Weights of a small GPT-style language model, trained from scratch on English Wikipedia.
Architecture: RMSNorm before each block, rotary positions, biases, normalized queries and keys.
Each number is 128 + 24 x the weight over the matrix's rms, rounded and kept within 0 to 255. Layers, rows and columns count from 0.

# layer 3 MLP gate, 704x256, rms 0.139, rows 176-210, columns 64-127
[[144  94 105 174 144 115 151 104 108 153 149 181 116 127 159 131 129 153 123 160  96 158 124 126 135 127 144  94 134 128 117 123 118 127 148 104 141 110  96 139 157 153 113 141 141 149 159 130 134 159 147 113  86 109  76 149 117 132 184 127  77 116 135 125]
 [114 120 163 124 101 115 114  51 110 154 109 132 135 125 130 139 141 187  83 214 125 125 105 145 160 114 130  93  99 154 132 152  89 138 124  82 163 119 129 148 159 138 107 197 103 138  97 145 151 133 109 140 175 137 135 117 104 126  93  99 131 110 115 127]
 [120 110 144 140 124 131 109 116 147 135 152 131 136  63 157  71  93 114 109  84 134 108 117 115 121  90 137 123 142 160 152  97 146 144 135  94 114 126 130 138  88 143 118 132 119 176 141 107 112 131 140 122 127 178 137 162 151 190  97  86 155 124 147 120]
 [ 99 144 111 119 124 150 138 110  92 102 147 166 118  78 135 143 172 105 140 135 152 112  64 138 139  85 101 137 101 165 118  72 125 138 105 108 138 102 113 102 110 108 126 131 114 149 120 109 171 121 149 149 134 139 157 130 157 137  81 140 148 147 133 159]
 [115 167 104 119 105 144 126 123 167 111 106 126  98  73 124 153 114 108 121 134 163 132 116  93 148 145 121 138 155 135 125 149 129 148 167 117 130 141 129 121 154  84 113 139 133 149 107 127 134 176 114 102 153 188 137 103 107  99 135 140 146 129 102 175]
 [131 128 145 113 113 125 135 131 112 123 107 118 140 112 198 131 101  91 127 146 107 157  95 122 125 141 158 104 130  70 106 109 160 146 149 130 146 110  97 157 106 145 102 125 125 193 149 168  96 172 130 171 148 122 138 157 148 165 153 123 112 145 133 178]
 [102 137 105 119 121 154 103 135 146 141  96 116 139  91 140 130 148 147 151 134 108 135 121 118 109 109 171  77 112 126 122 148  71 153 174  93  90 103 105 114 150 135 144 108 148 110 104 180 193 131 112 120 148 119 136 119 132 133 121 115 131 144 135 140]
 [142 162 155 127 108 167 146 164 127 167 119 137 133 155 113 104 122 170 133 130 114 129 117 119 156  98 131 150 120  90 128  65 135 128 178 110 151 154 122 151 110 184 141 121 100  86 161 136 148 154 141 110 110 121 157 123  74 127 134 145 150 138 100 132]
 [171 130 110 147 158 103 149 161 104 120 142 114 194 175 150 141 181 106 105 130 136 100  89  88 158 115 168 103 130 125 106 171 178 137 122  61 164 117 125 153 148 127 145 150 139 144 138 163 147 147 102 142 107 170 139 123 119 114 123 114 153 173 147 146]
 [161 112 130 104 104 125 165  83 153 151 151  78 122 109 109 124 148 107 119 165 113 141 123 158 126 122 121 136 113 171 116 129 139 154 122 150  82 150 148 140 132 106 120 126 142 109 121 131 136 146  89 121 157  98 109  93 136 117  94  76 117  86 117 108]
 [106 140 149 141 128  94 174 127 109 101 128 148 129 153 146 127 113 139 113 107 126 148 112 165 133 111 123 128 104 118 115 162 119 100 106 175 135 135 132 159 109 129 184 123 136 133 118 109 144 135 196 128 115 147 132 120 112  95 127 107 137 121 111 156]
 [132 122 158 147 136 145 124 129 141 137 109 111 140 133  79 146 148 153 100 156 153 143 117  97 147 174 135 144  83 133 106 143 144  84 130 153 154 120 144 139 147 145  99 163 120  92 117 159 117 112 116 154 133 151 138 137 119 152 158 129 133 150 131 150]
 [150 118  92 154 112 130 148 139 163 123 186 109 154 123 134 136 139 140 130 124 126 135 106  92 126 127  97 114 101 116  78 125 156 166 107 138 122 121 137 115 151 149 100 151 107 152 124 135 157 123 150 112 110 117 154  98 119 142 129 134 139 155 125 133]
 [ 94  96 134 146 100 119  83 119 110 101  94 151  85 127 163 101 122 127 135 132 156 129 117  95 127 127 133 126 155 120 115  49 119 100 152 121 128 170 114 100  75 182 122 103 173 134 141 131 100 108 135 114 115 163  81 152  93 176 126 138 142 148 142 108]
 [104 126 149  83 116 150 128 114 123 135 163 142 170 134 163 148 146 174 129 125 144 106 143 160 131 143 158 106 111 150 179 137  88  91 162 144 115 166 173 136 117 154 126 128 155 101  89 123 144  95 121 117 101 108 114 141 105 149 111 169  94 121  50 107]
 [158  95 134 172 111 138 144 144 118 108 149 118 121 124 125 114 132 141 111 124 133 132 143 128 115 135 115  76 111 123 142 131  97 145 107 126 106 138 127 138 159 107 133 155  89 112 117 146 121 119 121  89 123 112 100 125 119  97 164 154 126 147 138 108]
 [103 137 133  89 120 122 100 121 143 168 137 135 127 123 108  89 163 101  99 170 134 110 139 158 124 132 154 178 157 153 109 139 166 125  97 144 122 134 131 132 145 111 115 126 117  78 115 147 144 172  92 130 134 135 118 150 139  81 182 136 137 114 138 104]
 [115 128 150 140 132 129  97 179 143 122 101 162 105 120  75 145 124 129 106 169 101 145 161 139 109 132 144 122 147 137 133 138 128  99 144 139 122 146 105 118 123 168 108 150 141 135 155 122 124 163  96 120 133 121  94 120 118 141 162 114 109 109 103 165]
 [111 134 132 125 131 119 146 125 137 113 104 101 104 103 152 114 134 126 126 104 130 142 127 123  59 141 120 153 130 171 123 168 142 136 165 128 107 176 134 132 130 131 124 134 121 142 133 117  79 150 135  72 146 149 114 115 125  54 147  97 142 176 109  83]
 [124  95 136 149 156 108 122 133 155 168 150  75 181  70 150 102 132 132 136 156 125 128 146 133  92 160 152 162 146 146 115 147 145 141 152  70 128 187 140 129 124 152 125 124 125 151 150 134 163 112  86 173 117  98 168  95 122 140 149 105 131 156 117 106]
 [111 130 125 106 120 196 112 165 111 115 123  86 151 128 104 145 157 125 111 140 149 148 128 111 167 130 168 142 134 155 146 148 109 155 148 155 106 130  88 112 131 140 128 108 121 111 119 147 120 110 102 142 149 119 103 108 150 142 194 136 134 147 110 126]
 [ 95 167 154 117 130 147 112 184 185 118 101 109 114 115 148  95  94 158 177 114 132 136 125 131 147 104 123 152 148  98  65 153 120  94 134 188 122 131 157 131 168 118  88  79 141 114  98 151 135 129 112 148 163 117 140 146  90 104 138 112 123 122 118 148]
 [147 135 129 136 108 131 184 145 142 133 117 106 125 108 120 168 109  99 165 184  81 138 134  94 156 117 144 135 117  84 128 138 100 133 132  84 154 110 112 141 129 130 105 150 129 126 161  86 129 119 105 114 100 161 107 129 109 168 125 129 119 159 159 132]
 [121  91 114 118 119  74 132 145  99 102 159 156 163 145 145 114 126 141 175 130 108 155 165 131 151 152 164 139 122 152 115 163 134 120 178 102 149 116 117 132 161 144 175 119 153 163 111 169 145 120 128  98 107 139 129 147 150 138 101 136  94 144  93 133]
 [142  99 118 126  95 122 129 185 112 202 149 157 167 146 140 182 155 164 156 147  99 133 151 155 111  94 153  67 105 168 122 169 150  96 134 137 127 104 121 129 155 158 107 105 120 159 129 135 132 159  93 130  93 101 132  87 113 143  99 126 137 164 100 149]
 [113 122 136 173  93 127 162 109 134 144 111 139 113 107 113 188  95 181 139 101  99 111 163 106  89 146 140 166 124 156 122 141 134 126 112 122 125 118 156  98  94  86 133 128 150 131  98 138  86 123 130 114  90  99 148 139 105 142 118  86 135 121  85 120]
 [122  95 125 127 133  64 138 165 154 114  81 106 138 103 137 140 122 119 108 144 107 136 105 139 136 101 126 112 124 129 140  76 104  91 120 125 128 145 124 140 106 127  96 100 133 118 144 103 129 161 140 105 129 127 148 136 128  87 135 130 150 140 136 192]
 [152 128 155 129 140 133 149 136 136 117 148 127 110 137 124 139 113 151 158 126 136 121 150 135 175 154 168 155 131 111 135 110  88 130 127 154 138 132 111 130 140 112 149 176 136 147 147 131 146  96 134 175 108 149 162  93  91 126 128 129 139  93 155 148]
 [144 120 132 128 126 142  94 125  99 142 134 154 177 120 127  73 132 105 135 112 135 127 121 140 156 175 135  86 163 130 147 118  97 112  94 151 139 147  92 104 132 144 123 119 115 135 113  60 146  92 140  96 148 128  96 135 117  59 113 130 109 129 133  81]
 [126 114 110 164 150 145  95 159 161 120 125 138 147 146 146 134 123 105 141  99 135 145 150 117 130 147 101  80 115 110 106 101 113 152 103 149 133 115 104 156 121 135 140 109 140 130 189 133 140 113 162 141 116 126 127 122 159 144 129 128 109 157  62 113]
 [123 145 115 156 163 101 101 157 180 135 105 161 118  96 159 137 128 102 158 135 105 147 127 135 108 140 106 111 145 119 113 144 111 135 135  97 116 114 105 120 122 124 113 128 127  95 137 117 162 124 145  92 128 112 101 103 149 126 164 117 144 114 160 121]
 [133 144 117 114  85 146  84 112 129 143 130 115 169 119 113 141 106 125 142 109  79 137 115 125 175 117 121 136 126 132 131 153 146 135 109 135 103 103 109 140 109 105 128 146 121 117 120 129 115 135 152 124 130 135 136 124 123 163 142 126 116 140  54 122]
 [131 128 163 100 106 161 146 146  97 101 166 137 111 114 204 130 127 110 125 148 133 121 154 118 127 172 132 107 142 122 162 125 141  81 135 105 146 103 105 129 110 144 142 171 140 110 104 130 156 163 174  92 135 153 125 134 100 124 137 154 126 130 112 136]
 [ 92 103 142  91 109 124 161 131 154 110 151 145 108 177 165 129 136 133 140 126 166 114 109 132 132 119 145 107 130 151 131 119 131 137 150 160 148 178 114 133 140 114 105 180 141 117 105  97 121  99 118 138  92  74 146 156  83 138 125 152 188 187 120 132]
 [151 113 114 123 125 132 126 132 158 141 127 123  77  97  96  71 143 119 121 126 106 146  99 125 107 102 132 112  81 160 148 170 113 150 114 153 131 118 157  90 130 128 154 130 114 101 120 134 131 144 126 171 114 139 107  71 152 105 146 109 127 123 104 109]]
# layer 3 MLP up, 704x256, rms 0.141, rows 176-210, columns 64-127
[[104 114 168  87 139  98  97 143 120 106 119 104 182 111 112 161 144 144 128  77 144 114 143 141 138 130 100 127 145 108 138 144 139 125 149 140 137 154 155 112 136 126 137 124 142 155 125 105  87 125 104 141 122  93 175 130 145 148 113 167 139 110 122 111]
 [135  67 150 132 124  95 140  90  95 134 128 150 131 129 129 122  94 118 173 134 137 142 165  98 116 128 188 117 199 111 110 131 143 133 156 163 115 103 103 136 130 175 152 145 116 120 101 156 137 122 109  83 149 131 143 109 138 121  99 157  84 131 132 127]
 [115 126 146 107 109  95 100 131 165 147 150  60 117 101  89 117 130  95  82 118 113 143 155  93 141 126 105 119 117 199 179 135 135 111 135 126 144 126 130 148 107 133 114 151  70 130 135 113 116 126  96 140 131 123 172 163 140 122 112 123 166 146 116 137]
 [134 111 160 145 147 115 131 101 159 113 145 125 100 123 148 150 114 106 130 115 117 126 112 154 121 124 169 112 123 110 109 163 137 134 156 111 110 188 142 125 112 128 122 108  93 126 146 146 134 112 104  85  89 137  90 119 138 142 139 118 124 103 136 128]
 [106 154 123 128 179 135 104 115 111 109 136 134 150 146 132  95 152 158 144 115 160 136  68 128 107 131  92 119 163 146 157 104 134 109 104 124 135 128 145 137 122 157 163 121 182 118 158  92 130  83 153 119 118 109 150 128 136 145 137 129 104 132 127 121]
 [123 111 117 140 126 130 107 124 145 183 108 111 127 142  85 123 125 119 104 131  92 122 114  84 121 124 132 113 116 114 156 154  90 140  66 142 120 134 144 148 153 118 106 155 136 104 104 135 113 168 144  62 152 116  96 141 132  82 113 145 129 124 130 121]
 [163 114 158 123 166  97 120 118 158 173 178 150 113 148  58 105  72 141  72 130 148 153 153 173 169 135 142 109 156  68 105 112 115 177 135  97 140 169 142 116 109 169 152 173  94 129 142  94 118 119 144 115 123 171 129  90 140  85 107 140 136 143 137 181]
 [102 138 146  83 126 120 111 104 139 140 136  76 157 110 155  72 141 108 106  94 177 118 136 158 102 105 109 170 131 173 123 173 143 129 157 131 125 134 121 107 164  96 120  73 115  91  87 112 116 105 111 119 130  83 144 102  69 132  93 147 132 112  95 140]
 [187  90 121 115 181 112 123 118 155 170 140  95 164 158 165 154 164 154 112 168 129 159 105 124 159 152 117 160 184 100 150 140 197 146 119 143  80 131 146 143 116 113 175 139 154 138 126 147 129 118 141 122 128 174 132  73 106 123 133  80 162 141 191 118]
 [100 119 151 131 104 163  94 131 109  89 134 190 135 146 163 121 111 157 130 109 123 123 115 186 146  98 144 134 136  81 143 128 106  93  95 135 190 116 132 136 145 150  86 134 136 143 114 102 110 129 148 126 129 155 135 147 136 109 120 152 139 121  98 148]
 [106 123 158 129  93 167 150 116 103 129 141 159 127 156 134 130 114 127 110  71 167  99 136 139 123 116 174 105 183 126 146 130 138 156 105 122 111  94 145 112 108 172 136 107 113  97 186 153 125 117 132 130 128 133 177 151 107 156  91 129 121 144 121  88]
 [134  92 163 178 107 116 114 125 142 150 153 155 122 102  86  74 130 151 117 139 211  96  89 124 128 146 164  88  75  79 146 133 169 137 143 119 173 152 143 112 120 129  83 131 165 125  79 168 154 174 163 126 117 130 142 128 145 128 134 120 152 123 169 162]
 [138 148  93 209 166 103 143 156 101  88 142 117  86 149 139 138 118 164  91 120 143 125 182 109 140 161 118 150 119 134  75 111 121 131 148 121  93 124 130 108  92 153  95 132 140 171 156 119 113 136 116 133 130 157 151 112 120 114 149 140 110 112 174 148]
 [112 115 124  70 122  78  92 118 158 154 158 118 105 159 122 140 130  82 124 133 122 185 104 120 140 120 125 145 135 154  99 155 100 127 118 134 143 111 167  74 135 125 114 147 132 144 139 152 111 146 105 162  93 133 110 137 143 116 184 160 115 111 151 118]
 [175 175 102 135 114 125 133 153  79 109 118 108 146  88 180 127 134  86 137 149 127  93 132  88 123 136  83 157 143 129  88 153 125 146 119 108 151 105 141 114 147 130 119 124 137  96 140 116 118 104 147 121 158 134 108 104 126  98 128 118 130 147 158 138]
 [145 113 127 123 160 108 122 138 113 139 125 122 110 145  86 104 117  93 146 107 161  94 149 119 197 145 166 108 165  97 119  86  87 103 134 125 150 128 127 112 141 150 123 145 147 102 149 135 136 131 139 135 133 109 145 128 126 113 105 101 134 130 124 143]
 [155 111 168 120 151 171  98 148 115 138 110 104 136 139 126 145 137  84 163 154 122 124 122 185 118 146  96 181  90 138 129 134  86 124 107  90 119 142  79 123 147 121 114 122  97  93  85 109 135 115 106 108 156 106  92 127 143 151 145 143 129  64 157  83]
 [112 163 156 118 120 170 142 110 133  99 123 151 140 144  88 140 137 171 127 147 123 107 175 120 120 151 129  75 121 134 132 106 158 110 145 126 110 154 113  92 140  89 136 145 149 128 130 134 148 151 124 143 136 114 119 113 111 145 153 150 102 163 143 124]
 [124 138  84 115 130 153 100 128 110 141 128 168 134  92  99 127  97 125 102 177 136 140 116 134 122 146 136 133 142 133 112 133 141 124 111  97 104 193  89 127 137 131 150 139 114 106 117 141  61 111 138 118 135 138 131 140 137 146 107 182 128 127 128 152]
 [181  85 115 139 130 116 125 128 155 112 135 120 129  87 177 112 106 131 127 132 121 131 159 138 101 130 116 150 113 135 144 126 148 119 123 103 167 152 123 132 124 121  71 160 105 160 123  89 152 135  91 118 113 193 128 126 128 142 160 143 172 145 144 119]
 [166 149 145 114 137  92 118  82 125 117  95 158  70 169 148 132 176 122 155 143 149  88 140  92 173 111 124 125 103 163 100 108 134 139 130 153 118 103 136 157 140 122 131 156 152 166 128 131 160 132 126 169 104 108 174 133  97 149 102 139 121 134 124 146]
 [134 140  89 131 137 122 120  98 119 157 160 164 128 152 137 141 139 139  98 133 142 103 138 142 140 166 125 154 116 130 137 122  96 116 115 173 155  80 105 120  64 123 169 124 157 141  81 154 118 198 130 114 121 131 100 156 153  94 133 168 148 172  92 102]
 [105 120 130 111 132 150  95 122 101 101 105 158 112 147 115 142 136 127 121 140 135 112 184 162 139 119 114 154 131 110 133  76 119 111 207  98 135 124 167 112 136 113 136 126 121 117  87 135 110  97 145 133 128  84 161 141 123 128 135 142 143 118 102 125]
 [141 118 136 104 100 115 152 151 103 159  68 118 148 126 125 143 103 114 186 102 165 112 146 137 138 132 160 142 128 100 131 138 134 110 138 115  76 113 136 137 119 106 180 143 148 111 145 109 166 134 149 143 167 150  98 123  92 125 119 180 158 128 114 127]
 [154 157  96 123 141 155 127  99  76  97 121 135 115  95 126 128 119 111 105 110 113 158  94 144 153 120 149 156 110  74 113 108 112 120 116 133 139  80 128 157 169  86 150 128  99 128  96 142 116 134 142 121  85 186  68 185 153 138  87 157 165 153 150 134]
 [124 138 132 103 116 138 154 135  80 153 120 138 117 120 167 101 128 114 132 180 167 140 116 121 190  91  89 129 168 124 134  84 115 131 114 138  78  74 141 142 162  98 123 167  78 127 123 174 159 134 110 113 151 121 146 118 100 101 134 154 107 154 104 115]
 [134 142 134 121 122 132 121 105 130 121 133 104 151 107 159 138 112 153 135 102 141 133 149 146 125 117  97 151 103 124 135 115 140 113 152 136  98 132 148 114 174 149  99 121 158  68 101 148 116 126 141  64 125 151 154 130 111 150 157 121  81 135 171 145]
 [118  67  91  65 109 128 133 130 127 167 140 132 117 158 112 116 147 104 151 141 136 142 106 120 139 163 103 135 132 102 106 130 104 121 131 126  96  96 137 119 149 186 117 120 109  86 140 136 116  79  88 149 115 167 142 107 140 138 124 154 108 146 110 107]
 [143 114 111 137 122 156  59 151 134 132 132 127 161 137 127 106 125 135 162 106 121 149 136 106 147 106  97 101 111 143 163  88 109  90 138 122 144 119 102 109 134 107 117 123 121 102 111  88 135  88  82 131 124 152 125 158 149 148 141 149 151  88 139 108]
 [125 121 125 152 110 131 133 154 142  98 156 135 143 169 137 105 130 151 167  74 124 152 140 169 144 120 110 114 149  89  95 114  72 132 126 125 106 191 149 117 166 136 142 132 165 123 121  95 155 100 135 120 106 125 105 138 132 125 113 143  96 177 141 168]
 [118 142 103 127 155 125 133 133  90 143 131 150 109 113 146 139 114 135 146 140 136 113 116 123 125 188 129 105 128 139 117 153 107 117 148 140 111 145 114 153  96 135 123 128  95 123 138 109 160 143 139 117 138 121 114 136  90 136 167 161 106 147 154  98]
 [119 111 134 157 115 105 118 150 146 126 138 122  84 148 151 174 141 131 123 167 181 138 146 161 155 115 143 109 113  74 100  90 127 112 167 150 112 141 127 115 108 131 172 127 165 123 154 113 126 134 166 125 127 158 107 171 143 152 128 101 138  81 184 122]
 [139 135 152 134 133 126 132 143 143 110  75 126 138 145 154 158  82 118  48 144 127 183 114 122 149 152 106 149 144 111 150 118 114 129 132 107 114  94 119 121 169 121 129 110 115 148 122 124 119 117 131 150 139 136 124 159  73 165 116 124  69 182 125 117]
 [ 96 134 141 144 143 111 117 146 125 164 104  81 104 145 111 102 116 136 139 102 125 139 116  74 171 128 155 112 104 115 162  96 139 131 131 124 110 154 134  87 122 149 133  81 153 122 119 135  84 157 102 127 134 104 146 119 134 124 111 102 166 114 106 113]
 [160  91  73 159 114 123 177 166 123 146 153 122  98 139  93 132 109 130 158 133 132 153 120 109 124 117 161 135 134 137 138 130 117 159 134 158 130 137 116 148 131 127  91  83 116 124 126 150 146 110 137 133 114 128 136 107 121 177 150 144 135 157 126 115]]
# layer 3 MLP down (transposed), 704x256, rms 0.126, rows 176-210, columns 64-127
[[101 136 137 148 117 110  99 107 101 101 123 128 125 140  90 112 153 133 176 141 128 120 114 126 108 120 123 124 112 142 136 148  76 158 146 121 127 115  92 142 153 138 123 125 165 130 180  95 120 165 104 122 119 137  92 117 130  83  92 114 162 124 114 164]
 [ 97 123 120 134 111 114 117 102 115 198 187 108 141 160 141 132 127 114 148 131  92 147 137 143  94 112 140  92 115  90  90 166 135 157  86 148 146 138 131 129 108  63 133  82 108 106 125 113 144 134 103 164 111 139 109 131 136 136  56 112 158 128 132  98]
 [116 128 134 110 106 126 120  86 135 130 111 104 125 148 156  96 157 141  95 103  98 153  90 138 129 139 115 135 152 118 104 170 142 109 126 148 128 121 126 114 203  89 103 137 135 148  94 102 114 143 145 139  89 166 147 177 139 141 137  86 187 122 137 155]
 [147  95 100 162 123 166 126 131 118 136 137 138 108  92 122  65 130  95 127 103 148  99 113 112 125 186 150 103 111 116 172 137 127 130 118 110  51 156 144 143 145 119 141  93 126 148  85 160 143 138 134 104  86 169 158 124 101 124 120  70 134 124 119  86]
 [147 120 126 122 118 110 108 155  64 119  94 106 115 151 135 120 117 114 102 146 133 126 134 165 122 115 116  96 155 168  76 136 118 117 191 115 135  90 134 122 124 149 129 108 133  94 124  73 148 150 110  90 136 146  63 119 120 126 121  99 103 125 127 145]
 [142 112 176 175 102 120 103 116 135 140 164 111 102 122  92 139 152 128 127 111 103 192 119 110 116 134 136 142 112 129 116 149 137 100 135 140 171 114 132 128  96 142 112 126  92 105 122 152 126 107 136 138 105 107 119 132  99  99 139 131  92 143 100 152]
 [161  97 113  76 108 126 125 145 154 147 169 113 156 135 135 124  74 130 121 158 126 122  67 177 120  87 116 180 113 100 138 135 161 101 130 131 140 154 129  93 125  89  86 139 122  98 111 123 136 147 112 108 132  94 109 129 114  98 108 145 132 112  91 117]
 [104 156 136 101 137 121  78 100 118 146 133 156 127 140 133 167 122 174 128 121  99  99 119  95 134 102 157 106 151 145 131 140 134 112 189 111 146 105 105 132 126 109  99 121 120 132 145 100 120 146 151  65 127 101 126  97 146 150 120 147 104  54 141 120]
 [136 118 114 134 122 150 122 123 172 100  83  59 149 123 146 133  83 141 166 116 125 170  90 113 194 141 105 149 128 142 127 146 120 111 109 111 123 128 118 145  39  91 142 127 142 122  71 113 143 149 147 135 159 138 144 110 131 104 160 118 112 119 125 123]
 [121 138 123 110 103 125 125  92 148 134 146 105 112 145 130  81  90 169 147 164 124 180 107 139 144 139 137 132 193 157 144 116 103 180 123 139  96 143 147 153 119 151 129 128 137 123 107 147 143 144 162 109 142 121 133 114  87 144 113 109  97 171  79  97]
 [136  96 107 126 117  82 114 117 110 106 109  87  62 141 116 116 137 133 113 125  98 140 163 116 132 159 107 141 163 131 130  87 120 118 148 113  93 170 103 112 177 159  64  90 135 138 122 120 106 112  95 163 142 139 100  98 112 123 151 137  92 109 147 109]
 [163 129 112 139 147 109  82  79 125 135 124 142  96 148 138 148 153 101 137  73 167 176 147 124 122 150 115 121 140 162 128 135 127 161 140 116 120 130 129 108  90 131 145 114  91  89 129 151 146 126  84 131 136 119 122 108 159 116 118 106 174 100 152 109]
 [168 146  80 101 116 135 167 112 119 111 103 101 100 157 103 142 135  95 138 103 102 159 143 144 119 147  87 113 111 128 142  93 132 103 171 126 136 157 136 100 109 149  81 166 170 123 143 128 108 128 115 135 120  97 125 128 135 161 142 125 114  97 128 103]
 [135 105 153 107 115 117 159 106 126 136 142 114 136 111 177 109 166 138 179 201 133 144 144  96 105 120 127 109 104 158 136 136 111 111 142  86 110 114 138 168 110 125 100 147 150 114 125 142 117 134 101 121 126 140 144  88 129 146 140 136 108 163 154 109]
 [146 131 116 140 123 113 158 114 148 119 145 107 133 121 137 113 165 158 146 173 176 111 121 148 137 137 132 177 128 100 149 149 112 121 162 128 158 145 111 147 168 127 118 140 111 131 124  98 111 119 102 123 113 104 123 107 128 127 118 138 149 152 141  83]
 [152 131 168 114  88  92 115 118 128 130 131 151 161 202 206 122 147 161 110 138  84 131 139  98 129 143 117 156 117 109 159 133 123 156 111 142 149 121 114 127 131 111 127 111 115 131 116 134 101 133 163 130 125  89 131 133 128 155 111 182 157 138 159 155]
 [124  90 123 141 124 124 126 123  85 147 126 137 136 128 139 128 102 125 123 144 146 117 138 106 135 123 108 162 138 103 156 158 152 113 137 142 149 118 152 164 145 100 155 110 135 114 134 142 134 159 133 138 112 105 147 109  98 106 123 161 107  84 112 118]
 [136 151 126 130 114 114 116 148 184 144  84 142 103 144 127 127 137 111 148 130 112 120 103 140 124 126  99  90  79 134 120 146 117 124 139 142 122 119 176 101 144 154 123 142 112 142 137 107 166 160 132 114 119 155 156 139 157 159 147 105 112 169 116 135]
 [ 90 121 124 161 162 100  89 116 116  97 141 136 172 110  74 109 142 138 127 162 129 149 119 143 144 130 136 154 142 116 172 171 115  90 106 118 127 110 114  98 152 123 183 128 126 119 145 131 113 121 157 164 188 104 195 142 112  94 106 103 120 104 127 153]
 [152 118 112 114 125 108 161 110 129  83  85 102 136  98 146 107 123 124 138  92 143 139 121  92 157 152 136 127 148 143 148 104 116 155  93 134 118 139 142 165 148  99 133 125 189 125 122 112 129 126 148  81 137 135 143 118 138  93 112 103  78 171  82 112]
 [165 166 129  98 148 131 139 107 129 130 109 117 104 130 127 128 125 111 102 134 146 112 126 150 153 138 126 139 119 139  92  89 123 137 121 127 124 123 171 138 126 144  93 151 108 118 166 135 150  98  80 153 115  99 127 169 131 108 150 121 103 117 131 158]
 [120 128  57 171 160 109 134 104 165 131  77 138 132 133 112 108 188 122 131 152 114 141 112 133  62 135 133  93 120 180 150 169 119 162 104 116 184 139 119  92 105 129 126 141 117  91 148 139 115 124 120  94 139 118 101 115 155 103 104 158 146 135 106 171]
 [141 183 138 136 108 134  97 105  86  79 117 122 101 117 122 114 121 172 175 172 160 118 142 106  94  91 144 131 137 104  43 149 158  92 171 154 132 124 113 116 144 133 127 104 115 127 129  73  93 125 128 157 145 108 129  80 133 125 112 120 107 137 147 115]
 [184 130 141 110 162 182  59 105 162 159 127 117 131 146 175  76 140 136 149 126 139 147 131 144 153  88 152 132 170 149 150 165 141 122 119  76 104 114 183 149 149 121 138  91 120 139 126 132 173 161 105 144 120  47 118 135 129 122 162  66 135 137 115 142]
 [125  91 171 127 148 150 110 146 148 144 147 118  98 107 158 145 140 142 129 131 122 155  80 130 126 170 102  89 148 102 159 129 161  93 165 150  85 128 101 166 105 115 169 152 115 109  98 159  97 141 139  80  99 114 132 133 121 150 109 149 156 154 113 128]
 [178 129  95 102 138  95  80 118 119 145 140 165 134 153 119 101 147 109 142 108  99 113 103  92  91  83 118  99 155 123  69 133  74 128 115  94  97 112 116 132 132 121 114 149 104 111 141 126 197 130 155 146  96 108 119 136 124 134  94 128 151 126 115 128]
 [134 127 161 130 100 133 135  91 143  85 120 111 152 143 156 128 147 113 120  94 132  77 140 125  99 114 130 140 122 118 155 125 156  86 145  72  99 166 102 120 125 144 144 118  72  90 110  95 126 113 100  91 172 142 107  93 149 149 113 101 132  86 125 114]
 [159 141 153 119 111  84 146 116  91 169 133 114 151  52 146 130 155 142 141 145 108 134  95 132 118 119 100 152 123 160  99 147 134 125 147 165 139  93 111 168 118 126 146 168 156 171  93 129 117 137 161 114 158  95 141 146 138 116 156 126 159 100 109 153]
 [118 113  85 179 114 100  86 117 177 139 108 140 121 149 114 151  84 102 155 156 132 162  93 137 122 134 109 170 105 135 109 153 149 120 145 133 129 135 135 108 127 132 135 132 108 133 133 114 123 104 112 145 134 140 121 127 153 157 109 124 101 121 107 155]
 [119 173 102 151 172 133 150 169 133 119  97 127 130 177 110 139 101 151 113 114 151 113 152 167 108 121  76  89  88  59 111 120 149 122 111 103  96 150 141 127 137 124 122 172 118 100 116 149 108 130  95 169  69 112 117 133 114  84 140 183 105 177 156 147]
 [ 97 138  85  98 152 165 132 119 164 137 103 121 131 161 105 150 123 112 125 101  89 107 153 126 157 119 145 104  92 135 116 143 128 132  73  89 107 109 141  90  95 134 163 105 120 140 115 156 179 121 130 116 149 124 157 172 112 101 141 124 102 134 128 160]
 [128 133  84 105 113 119 135 122 123 109 108 132 125 111  97  77  89 161 118  74 153 128 128 187 139 165 160 163 149 135 154 119 133 114 133 114  87 128 160 159 173 110 131 126 112  98 139 154 171 130 182 140  72 143 102 132 115 175 107 155 143 135 116 113]
 [126 120 177 110 110  70 168 144 119 117 175 125 134 108 117 112 115 141 146 128 113 130 109 134  80  97 101 126  99 111 172 114 153  98 152 121 165 120 113 120 141 127 104 119 118  99 102 143 177 167 152  93 158 150 146 120  77 135 122 133 122 137 144 121]
 [134 111  99 115 134 108 125 145  66  78 129 149 164  75  98 112 139 121 133 135  87 157 121 119 138 116 134 181 129 149 145 144 122 127 125  98  98 165 107 130 143 165 135 187 104 104 132 126 153 115 138 176 114 117 142 129 139 140 115 162  92 116 140 138]
 [113 152 122 110 104  94 107 106 179 109 124 132 154 134 152 145 161 119 133 134 104 167  84 116 101 130 118 125  95  98 127  96 157 126 154 105 146 145 119  82 123 107 122 139 139  85 108 132  92 143 133  93 126 121  86 141 108 160 113 133 139 128 151 158]]